From a checkpoint of a small transformer trained on Wikipedia.
Training: a variant of SOAP for these matrices, 274M tokens.
Each number is 500 + 50 x the weight over its row's rms, rounded and kept within 0 to 999. Layers, rows and columns count from 0. Numbers have three digits each. The size before them is the row's rms in percent of the matrix's.

# layer 2 attention key, 128x128, rms 0.109, rows 0-127, columns 64-127
093:499574542502544518502485553483547531478489500476443568535491539476463578458482487612453560502518491563558549495503501479587452593399447532475366463462569498577493467623402489488560516488493589
109:448576432470538492579447380563504680530490478515427450621424485535457481503610504446566434448472591528498522511588565519522508506521521520529466504539539569529475472409536459521471469415470516
100:466551553561587572488540525546431614543501474443468565472453402471524585566564552583438487536475562492545545503470519477635482559518551532450522501532508568535441514465563506552477470464531445
106:437470459500464521537521575478475454585458452544484507491401402582501497507509581563410502514500430466461653475544471524480499464512505593472439470462544543516498449599519516459517567497423502
089:508456418491507427585462541472538414475511431560558526460427473469507617566487526476455463462516516559579518509564553510469475543495495480394457474395556465456495518527425542501543559400536613
092:554538494505500490557549437478535472513552540489512525455517484492466590490553539531431559531539389446546548431553488594447527609548544403457402509464544528504499492472459461438514435490528508
104:559450402530439421534534445461489552467522449483468532528501433495556537511602474514525430463524508488587549538511548475600527431499495484458521494544424560433591460536518443517559533489509529
089:596440491331489500453407559520510453473449547488530447489531444531479495495523459495499498430458531534449505464499477493482502548500447601569569424542509433521502467528437440514369558448408543
117:537585533447504555478527563462459446462379523454459457425522513432512512524397534536493483628448483586536492362473497554542403539478523491499495462467561477538523409475524531461490566546604558
095:468544487511531489527501482475462498551441513524457554546430435421562528498549411457490522517464457480497592474463501491484491436547448566506484493540486480583385421469585430548410529524555508
095:486469464397488469496500478414474465414504451633495450419494572504452516399451505472547491422518510529522424540478455520548452624537480465422457480511481508474555449496550576463429582571479502
087:449439506457472526506337514567547498545477559518521437533487488491397539455381508512464424394462515609539470595492542481491493516430513494525500429490507496457549546439448567494449509494439525
090:453429510506527511531467474567461496541553432528519552497498661483470530640388427448531508496416447477525546504465481555432474483467392445453444493462462475531517517491457558430617476524597435
104:475467555564499502533434547440522501457459479547510488530615499462422391510546469491500417478584498517513487623519549465448517545503492458601599463425460352475516510543550535573494533533404543
109:528480476523475486464474420547554541459599522499480514619501631467503467407481514590442509561458524502585500510566420597609524450471491507433468428532557493463503480467518519461539487470492548
107:509491395423506479499385534540567458467481528565508446581545598474498491467440496483574448531461471575443436585465483536521538486466450481532533438471501429464436441498471591553445580472455494
101:450502518462463481468520505485516521516519451547487474468507630482526463559466507533450470487482501606528479561572374470484543449499491510496466550469506517524509550523461517473593559453409552
114:565546629564471504490484532371459569604481502447595541476524529473531574473460466575431578536448504541571479422478550500547443478448501504477536556485509431562539537536530470540541470426539492
091:483560496573474507524586545504488545470431517473531556520544511422574526588421466486436415575529473508437490592544508532566503502403524473424576480451512372474418467463413532568472519424557423
096:480433464547428490570459543420548453454436487462562508484554569542558492540498515542497430476465503586469467565495538532440488469474453500450581513436491539466447516556495527548596562536424552
101:515549483542468495542555489545442533426614571444496584534604511488468541496515510511456548527540495459574579461615514477524541519528517497475462471459500461453513483409471475442450443466472529
079:456465500536448485554566539485494516496468423488522407533489449505523571401526473479482536460515497547449441560568604478544527507519582585461585545408563402509430521420506445521432456480540510
114:478504509463464439473460513528486585499508497567515486363392446533573506444506493484487483559533442440545538438428519503395445528462502518459491489514510545658386476517490532502480509571537544
095:551499486584534448486478511500441484425570405456563553557475318514534552554571472485528482493537586542472550440539516380483544529494555457471489597470441453542557524504504461543564400409453467
100:562458377438460469511463501454492496552463471546404547445440519438521519500454612623506535474450543600523443488518550438414440518538408540498501457447524562472459435583440520574578530510502501
093:549472430511552462447494407494454480473521540503413652519526500489516467470574551460463482568490453457530517455474545430389587580415501547515454572495428565630524452476541410459479469554434442
082:443454502419527534618527437528565582418666525502535563556517452498496514570489490565497515478481533525573581529534502454427567575550530518576429514537453608483432455477489468443542467498429450
096:466496527447504459457502450554576456477495567437504424558532414605512437519452545535573585550431460472425486498581490511546578521616505581413472473433484528505513470450435445589428460405524503
097:534485515463487530484486473495463457530557619511461536476590496458443499530448489529479576543527561593490436521567484448538422484469512464582540513506509492449489544476544470397471412421404460
091:553645554375554568539513473533462563510499545391480508477539469439458569516508497574482538511527496458505489551486506610526540574532454458537467484551594520483523526527514523456456450547451388
088:436514574468526528507587443504509512483533558407578546584512458453554487575583455524576584435425481553622558547529426500574543458596461515498489499527555513484444453417519509487418354453477495
082:517501530520509466541467484497435368551532543553485491565590455479516505477418464499553521528488459482553512527552376470486416529473508509499569528540457482495486510463579538548414522459575415
113:532613536504469524486501471512438524499491517472496523500558524479509547478430556417499567446500408553507422404439519507376458512638528431541539536545486515462617447514551522497505510463518552
096:537461544603543449532453541484474515436501415544519444471433431452483478527581498518514562445498416419501562460537554439519627489531525596529536572580535414577531547553449535504419448472483457
100:568508502466542403471558612582562412576540471556459515545583551522366498594510492508498434515499481468501407562476489467474488489375466516516445512469492522511386471486429468522535524492467513
096:505463599465514544521532563483496428528526488438543470547595505443495525424523489529475454466550525492403442503483529487481467463475399445609428422492480487495494415453512483529440522503455535
092:535515478600468616498382483526574525424528534564461552396627542506579555499581558440471503511508513495519493487475535515506497528538594536494534469612514467424515447422473552480508503404524459
095:457522483502502613402523521497433489556540510536539445457497582450467595582547453468434422409367589581556494560509541448504552549469492465488450472452399475419505457435518562514490492511513503
118:524494505546522522501514476496513571554502509561449489438442506437581521494480467504458427509468479526550532385500495541467545501564482546506456498614516502511570496565602465443520446529479509
118:513479476477581559607452472486483464536423495483467553425512496507621574546488510573478503570538534523541555524469515370475538497596493515512541526414484520503489554541542549478459479501541398
097:518546528506407518454555539495535556498414535521472523537531435504489503513413492488582432556517455411501559497467488613477514468515437437492547431530512377533433487444471560559585532528464495
096:353499516513516537457530437606477527460485461538571535532494551546528488500528513606545445464485612549431461430490527444468513534516533484418508446543482513459540492559590479579470476486449448
126:453608544460486608457514458484487516489549543486394474557583564575443560553591593452569534509483575532464509457500529523526445500553502473485445552435488502468441508447501541406506458443522532
116:580466496550510517442425539468531448514493457495429446547516366541481577531449516505572431564474453478505505548445481526606520425538500515539404546530498508465567556507454544564475461445422540
111:565364564478456589523485502581479529474336481490488544472425560574530481539371562531373523425533549595459514549533496565473520494447509450536500521468446429520503562472499541587482500614499497
113:465498527461472500526500435602425547629546417502503594449480466547524590569483468491454594555463446488460569526438525478470450502550475513465447517479407570489507535507484474494531427482402421
108:470482463454444526430562522564567494527500473554396542443463588475468481516466539603515535496546395470515423471539526505434490491497453452477479445464504373521405487486506549565564445444482455
118:550535458485492459490531415502424527432525437490483474514389518463572477544435532596547543534471587498513498452476424421466420524513572417466456479467519500517483493413417484494505471413527562
097:544526487526441596504589420638469575501457537483493592506546476543480495482482534437523478603461465450434527549523413421478459503482519669518487564478501515518530545514489375498460527534482455
112:482481493450463603576498511589469478493442505493511526470562439555532520452449408519435511567432535470478554503457545470509444471593504417498495522449516524564507484509523460567498471561495484
098:562368529465546490420550510522552504486492508523473493520463608448467519535468489480476430448445501462560475450497549486454554416461427456493570556601572478509511489414476528499474484362464579
088:477471431491514423474453540495500541518497580534457468453469573512420534589436577518534470492517451534556516617447508491523531498423421460484442419446479485491491457437465497445548497432526578
108:449554366483514393519527566489488440629515539569533583478507537470487524532517477561487468505460544492507497508503446478547453496519459492472380543432578453579493526496470463486503457554459440
107:417588533448534379526441479588440443540466477492512548476386497546555497491446483499487522526417525500528599544447541504515440590453556467448505501497530433553535554554464505474545457479405535
097:455574530534547494520456501490376462553446499512485543511473440518520420493531483517508444443416542484521437375497462506544641500540448415447475428518379465603527515546480467544472563582482540
091:516474538472479579417488554595440422529438523551512500458399383564473494480496478537461417495491436539527512559458584502462513516446439574555473415522484485547411499532439490521600412458548579
105:544483530474440466530550535528453500586495449591587399531419406446502515427436522456521547513491520528542529467457495498452465581538509565495391561460549454503443524460527452462416390456475507
119:559523533463456504516563515553502473456475445473547480469457487486475499478462424481596623539419619455499518546444558503504509526463484547436559570431489455397562526490492454470479415545412481
107:482490480582546507462577498531499490482551437510493481557532511482537531526414560417536560484502361594417481521480445570411450470444566457476513455486437595539544512475575502553574569513485502
115:427562527557493451496508451494570578530491560435492462542499524551552480526533464559518603507461466567479545434499424503432397506582520481506548436532534469553539409463581518440537475551575381
112:532413503477543486444405497421427575542460461543569536525504549499565618441444550481445457475496490539486540469502572538432410459533449451484533551429572450513498545401513518489534396522473523
103:414541536500527610558527467496552583546564544446545494580492566480549603624488418447501450492448550518524499403446561542509465498496407451486470598498581558380531452449451455463522442486427530
103:524500587491493500488494529495523535452541551496495493510519528517492510528495597432548449437540445483498537476552503422490470575483513550522465617537482535457489523472508480514466475577519586
101:545434494514535447455434550561497581377488485454514544484502484523513419448465535457532509527528391583504482553509446511422492451494567581526474519549476467530411461516399468533397580555481567
074:542513489498616588524498440451436459516515486457496543581468483379519511484522428432470522480535475534576587488439411447452553476428526461471502605626520464529499512403557464453530399536451500
065:548476567469414517524535483582445533604519651514535482550577431519501526482373509489458516522513471533480451514465578445465491460485488516494436536563469480421561450485461507446479449459594518
074:397536550546527496527486454475524497334575468465538502479475568467578552346493546547512497437488486528490519530482531479567480568571486406431479504469452552526472488443479417505547437519498504
069:473533517450484515538530535561483630474441549498437534500570461517452467485445540477497506501508548504572517615508549552562524484471481520539505473508512487437521421481445554547494550527511524
081:486527534485428442523486506446456493610509518489518499461491450557485583464505514597509428543427435509531444534510520522447458515523580536560543581530479485538480531532517541596520557374629459
070:536492486479459521556576536544438610488554516600437350490508566454482424507442491379491527523462499513429536522525531574513546419525453447499481503521501446419411527449454428535477551513479460
089:504504555525541458499526505506564517571564487453516446441459521474494475379539389479494467493415445409487528472416604528539456481568505572453477519473594478521365493555574450487397508512490501
095:527496547503542523522510516515496488473535502482453551510472430601548473599450527462512500451479586491432462486519543556431505406477512405544506508518465503507550504459389490458463519426507460
084:484429549476506551554539451519473438516510512431531469549512523464455520473526548475453531553454419430477351391499587504511397407539542559544508498456484453451477532616574482541511531515518537
094:575471515556523493447575464521519514524526522536423475536635490536461448482395471397469472534479479519467545374549512447606507419489413435461429553498430573529490497553541572586478442539559533
087:552527489466540550422468447477522505555560454473472535413467579480474456518560473439463584547566491445423550562527567420555434490534457459520444594431606446522400491490504529462505457482532554
087:521476427511489596549504583534511567459476519530512633497540490484516445434550499481487476500525541535537483468528526532404417511551525469558498537541486571475554517505558498481495521526511505
087:538413549469493502549396560501537462499495478448573505506531428416498494482508528532474506493529449605516397512458601471522535458471504508622493506545470509553536547456530543417497439457561485
102:573473605565522514511430412500511501529509460462538565495556470499543460448466548533450503490429474423477481521461595443478408462558500405470462485508548503519464461424488479478408495513526489
107:469539492502590526571507471457415527562482459426488598443589520406620500442407477539505539555499527485537548456495451503512555479546461473480411464459535565474509485549496449486402507472488512
093:481472477475448491470477544550500520460424495487564427520620572540453557511491530491545508491522542505644510565515426517471463508473555503484505471549455493528511458490436555601537566567481480
064:564534568536583453461458470437487409526506451517495598485414494467578485497577487502435494522492621542492506496507425500459484500451510468519588488578550479514467517452555515486502530512479493
063:509489551518560532454602423423549503502541498363544522576413516432513478469496510387601500548513447472512490457494408498442433507579571505483443571557571452538524532433552409486560484503533564
073:524389551367533567564541501546406515457429568493467549557566511528544506504498533503449474469502469481526519543515462511455555478389622497605546465498518611531539456452567596441507492428547446
063:561529512526493560520517498459483521497425498414483605563537529528488520419437466438561588525480488429511496458458502544533520514495470581464486546454435496401421457565505433415548393471561624
067:515521513482479526421540532432500489636444573435499493545485523502526446463498450478468536562571522509659542482443498355460399501484529501544451546491523469541509426548614503447483428447560566
086:516601521505583475498528434535611519465513497487458480515488516568519453508480501402523486511526505409406477453546535468525460529575451501488449505374483526477445498497488547414471467516554498
082:512466495481462529542443509521470475390530432475438506574529525488464486470439626484508389542449436501466470492582485514460433513490523435502478609492539443510539640582411573452566527496474441
087:483548545518506586545620464479498536530498468466526464501622493508490499583489589498654447456624509499536565520480498424411505563529548512485537517512493512513455479448479490473537420445587465
083:575457437525363488479538481468503459534496522467439431501519469532418450483469548440510445444455473503548504576538402469606482447524576606466552540479451481493428526604490563517441485488558474
085:496448451481460585566408434525426465502414459497439488509554443435506512555486556409541500526490507523521517466487457503461457406444465501437453567419448540537448462430452428467472407469535471
084:473453497510458459515581523456458479398528469449512441464535476433513548471461447486540478455483544500546506437515511529533531423510554481577500534509582469545558435488525540608471559430598430
084:464497484367441550460475560502575508539443497452521514479507541529470455567472497634398497503518568391444468496501516545527477504490503512463510479520479453566559537541530428514535494487486492
091:503492625542402553463475467566557557474433452513521459440533523513507525435461572411415386544454424510452491510534553554595552588524477507520510498516431533510545498469491594519467458545461470
090:502598585531478521596493524569390551541475460520436512451547452497481551488542477545482584487484486471453491495455478461512501509386473439441461453512460564533393429475479493408514520480520475
115:580420526607494531442462481411482560584567572497507499472524482547547385476429554546442446513397495513520495496522534520614539494470469497484556509504489518533523480421442510575488464533584454
092:539403464492438472450407466509556500577540563503558485489501483522407519412476475458476398501527466528592517538579517522458464537552478455520555519506462498479460563443545573608609539565571369
082:403510511510477463512528384541434532512443399530501486477486519527523478486492520465625499502504498579502484427529559517547554581549447569419470510438389496570476490593495426456500431490557518
103:530507602477521492482557557517637583558537531480515429457545482575517523477584575436451446410451479621543571468508543498480518562430474489524536497530443470492484462436462490513483503390497505
093:516534483561500504410513427407451471543553474564484503447498555457506450473539415486507490485450523474479515495526601417484520528462557401591525524444489585449545465496556507421515486407410467
111:485485507541482429448494526506482324448562514556455469593589514477436602579411518535541462557504536492519388536628442540492504545459428559497483463604524496502520560584521511547477511477518559
120:531465525491543551448520539585544454470390442491446477565540571515479478549538529489558524450562499561443502512550419564475399466564440453547516528490501518507466546559514481528442537534575390
105:569487542538395513485424548413508495500520540476517529459433485527495593508446425484441475552490522479504445504532493529476469534441416488538509404508549513515556527463434551556507341538518575
107:414533485521486565550559480566474553541519479470563508479525565525448499507479544497484491462548469489519425530562488593432542585417479541439532592445466471548490541563560450544438458581433517
112:403415457479380480475525428435557477595526402571491472512443457516537517499465496433567394412492528544507531557453493497475562455408449449530499569525533599537494567497517496461547496497408544
105:487550508519501485353501588516566521436489550501412512634523477487564561465521506471528484423528441529497524474592528530510435462484500504403514509517500389506470534519495473531498416479513540
112:532518570497488428488500531531506428429475550479534527493578508492396564556584462486515543417432493442388516462437508488485514514552420548580534560510448494482503480492499546533590473455482436
123:448498522485454486415525504478447499472431543496578572526471472489414497514524442621494476449526480644418602423514412466498464503467481476507530398495524549438470507499588524442483529560477443
115:475464502589454589537545511490482573553413545526501549501431520512459470591466488464612530619492414521503559539517523597512532405457506534488512532421550455478505515574562551518519584493481612
114:521452512510472554430513482415449481435547511574570545535489506416410478576509493454490489565480485584569586483481447510497443563496527469565346488547444439522505516555590440512415503533534505
112:538492475520481458465490541493578446548467558521514494510501535583424500419465492508489490425543468465461386542577535557433467565413434605517479431530468456469548478512582463512472599480631508
112:484395479506393442445517650471638550481485517518485433499570473510456642484542456504536475463518474500463522550462482564519420570440379453521519499584456439420562554494466524563427487556505536
119:461464442521573446577519535435522595521538483471552549558447469428520444559485521540533557587436486480487380479481507496513509491607524463476522440531503494517415456445460466421510437513444459
106:579479446503439548476557480509481583535549569525555512526436450408457474503485549539507570487486472520536509570435541461595477380474566524397499498478491522584459510508424515503511526484450555
099:439499473458473473470453440426462476470504417485496555526501494528451425362536455480413477445552524404469545463549508502515447503476543562489522581566477496428472470491508491578506454537462495
100:383524475466445511504562463316484538529519468494543589490495471481496509451564621454439574476448507503450504524496539511547486445604478534490438470413534646557545497442492447476513477488426487
099:461526522494573398514500480522525477481510583518453372528493424585575497502494498545495472478487391449447447494584505417538429544548486498590403462497481403451501530457439403511531455561420505
114:523656531555516445556384458501561484443536503502377456543482534560526513532529561495538464627445426499484459490465538485473501428555512530433492554493551501462423441432502435494506509484465529
103:495394543508507484573499514518509467564523472569456483513582481561522556495483513477486387515504562481470522557411416580598481554503428515545558463560486606508427514563498578542458558498535495
121:521439474620547571517552497452474498356529459450595497477526410538506477548436437499531564459524512466452528492573425480449430543532469425467532425439517573552405583516443471507519464437516451
119:483530536459528485508505398586467477453484491564445519506563512501522550605454506534542496505379549607502509607468528546496513446475493542516464544493405595494448429524554534489577427480425483
121:501477488512489447476431506496459506455506539557487561546509406412527500528456477560551469504554553481536585440489516468503514541512482470483513480448445465457514431509515637515490412541475588
116:408458533542539514473540585456443499481545556439505522492408465465483574477473434478507548647559407583447544534495532459468487518516512448520584418446590429555516432513605491478461538565513542
113:447502452440537546520538441443505490435492548526433406540435485489417546555485451549547516559553466533450422523474503449518385572499509463493455416455423537466486481557540452474483488582482460
115:456499589507543564435476568497414556453577565462396542543482576536368551553505473437447504458541579499591447525488544489552528553550527549504528421530507428436483535396535478509495386499475510
116:572527456457554446440543404580489542518576547567509482490488406588494502550502427571583576407522487498514440551404505441562503449512490472447484559462498498523492507495483616461517533407449436
108:506518495552414525526507579433503470452461567553450527534473427562444609513551569495544528413464488515539413553630528575488457498477469460512476429581412470460507471541554457547438496563536543
118:457450485476430500488466490449521431425506516538538409477603528521462489472490469587516457553550446504457587544448465434567551572551541599518508452528470465422573537513499527560416566437492504
107:490524551523577497424483480590522395557522504513419521463536471556555603440548571574542466503496473563507479476544453499393614448560510473567497476553505463540432392528577532544441439420426554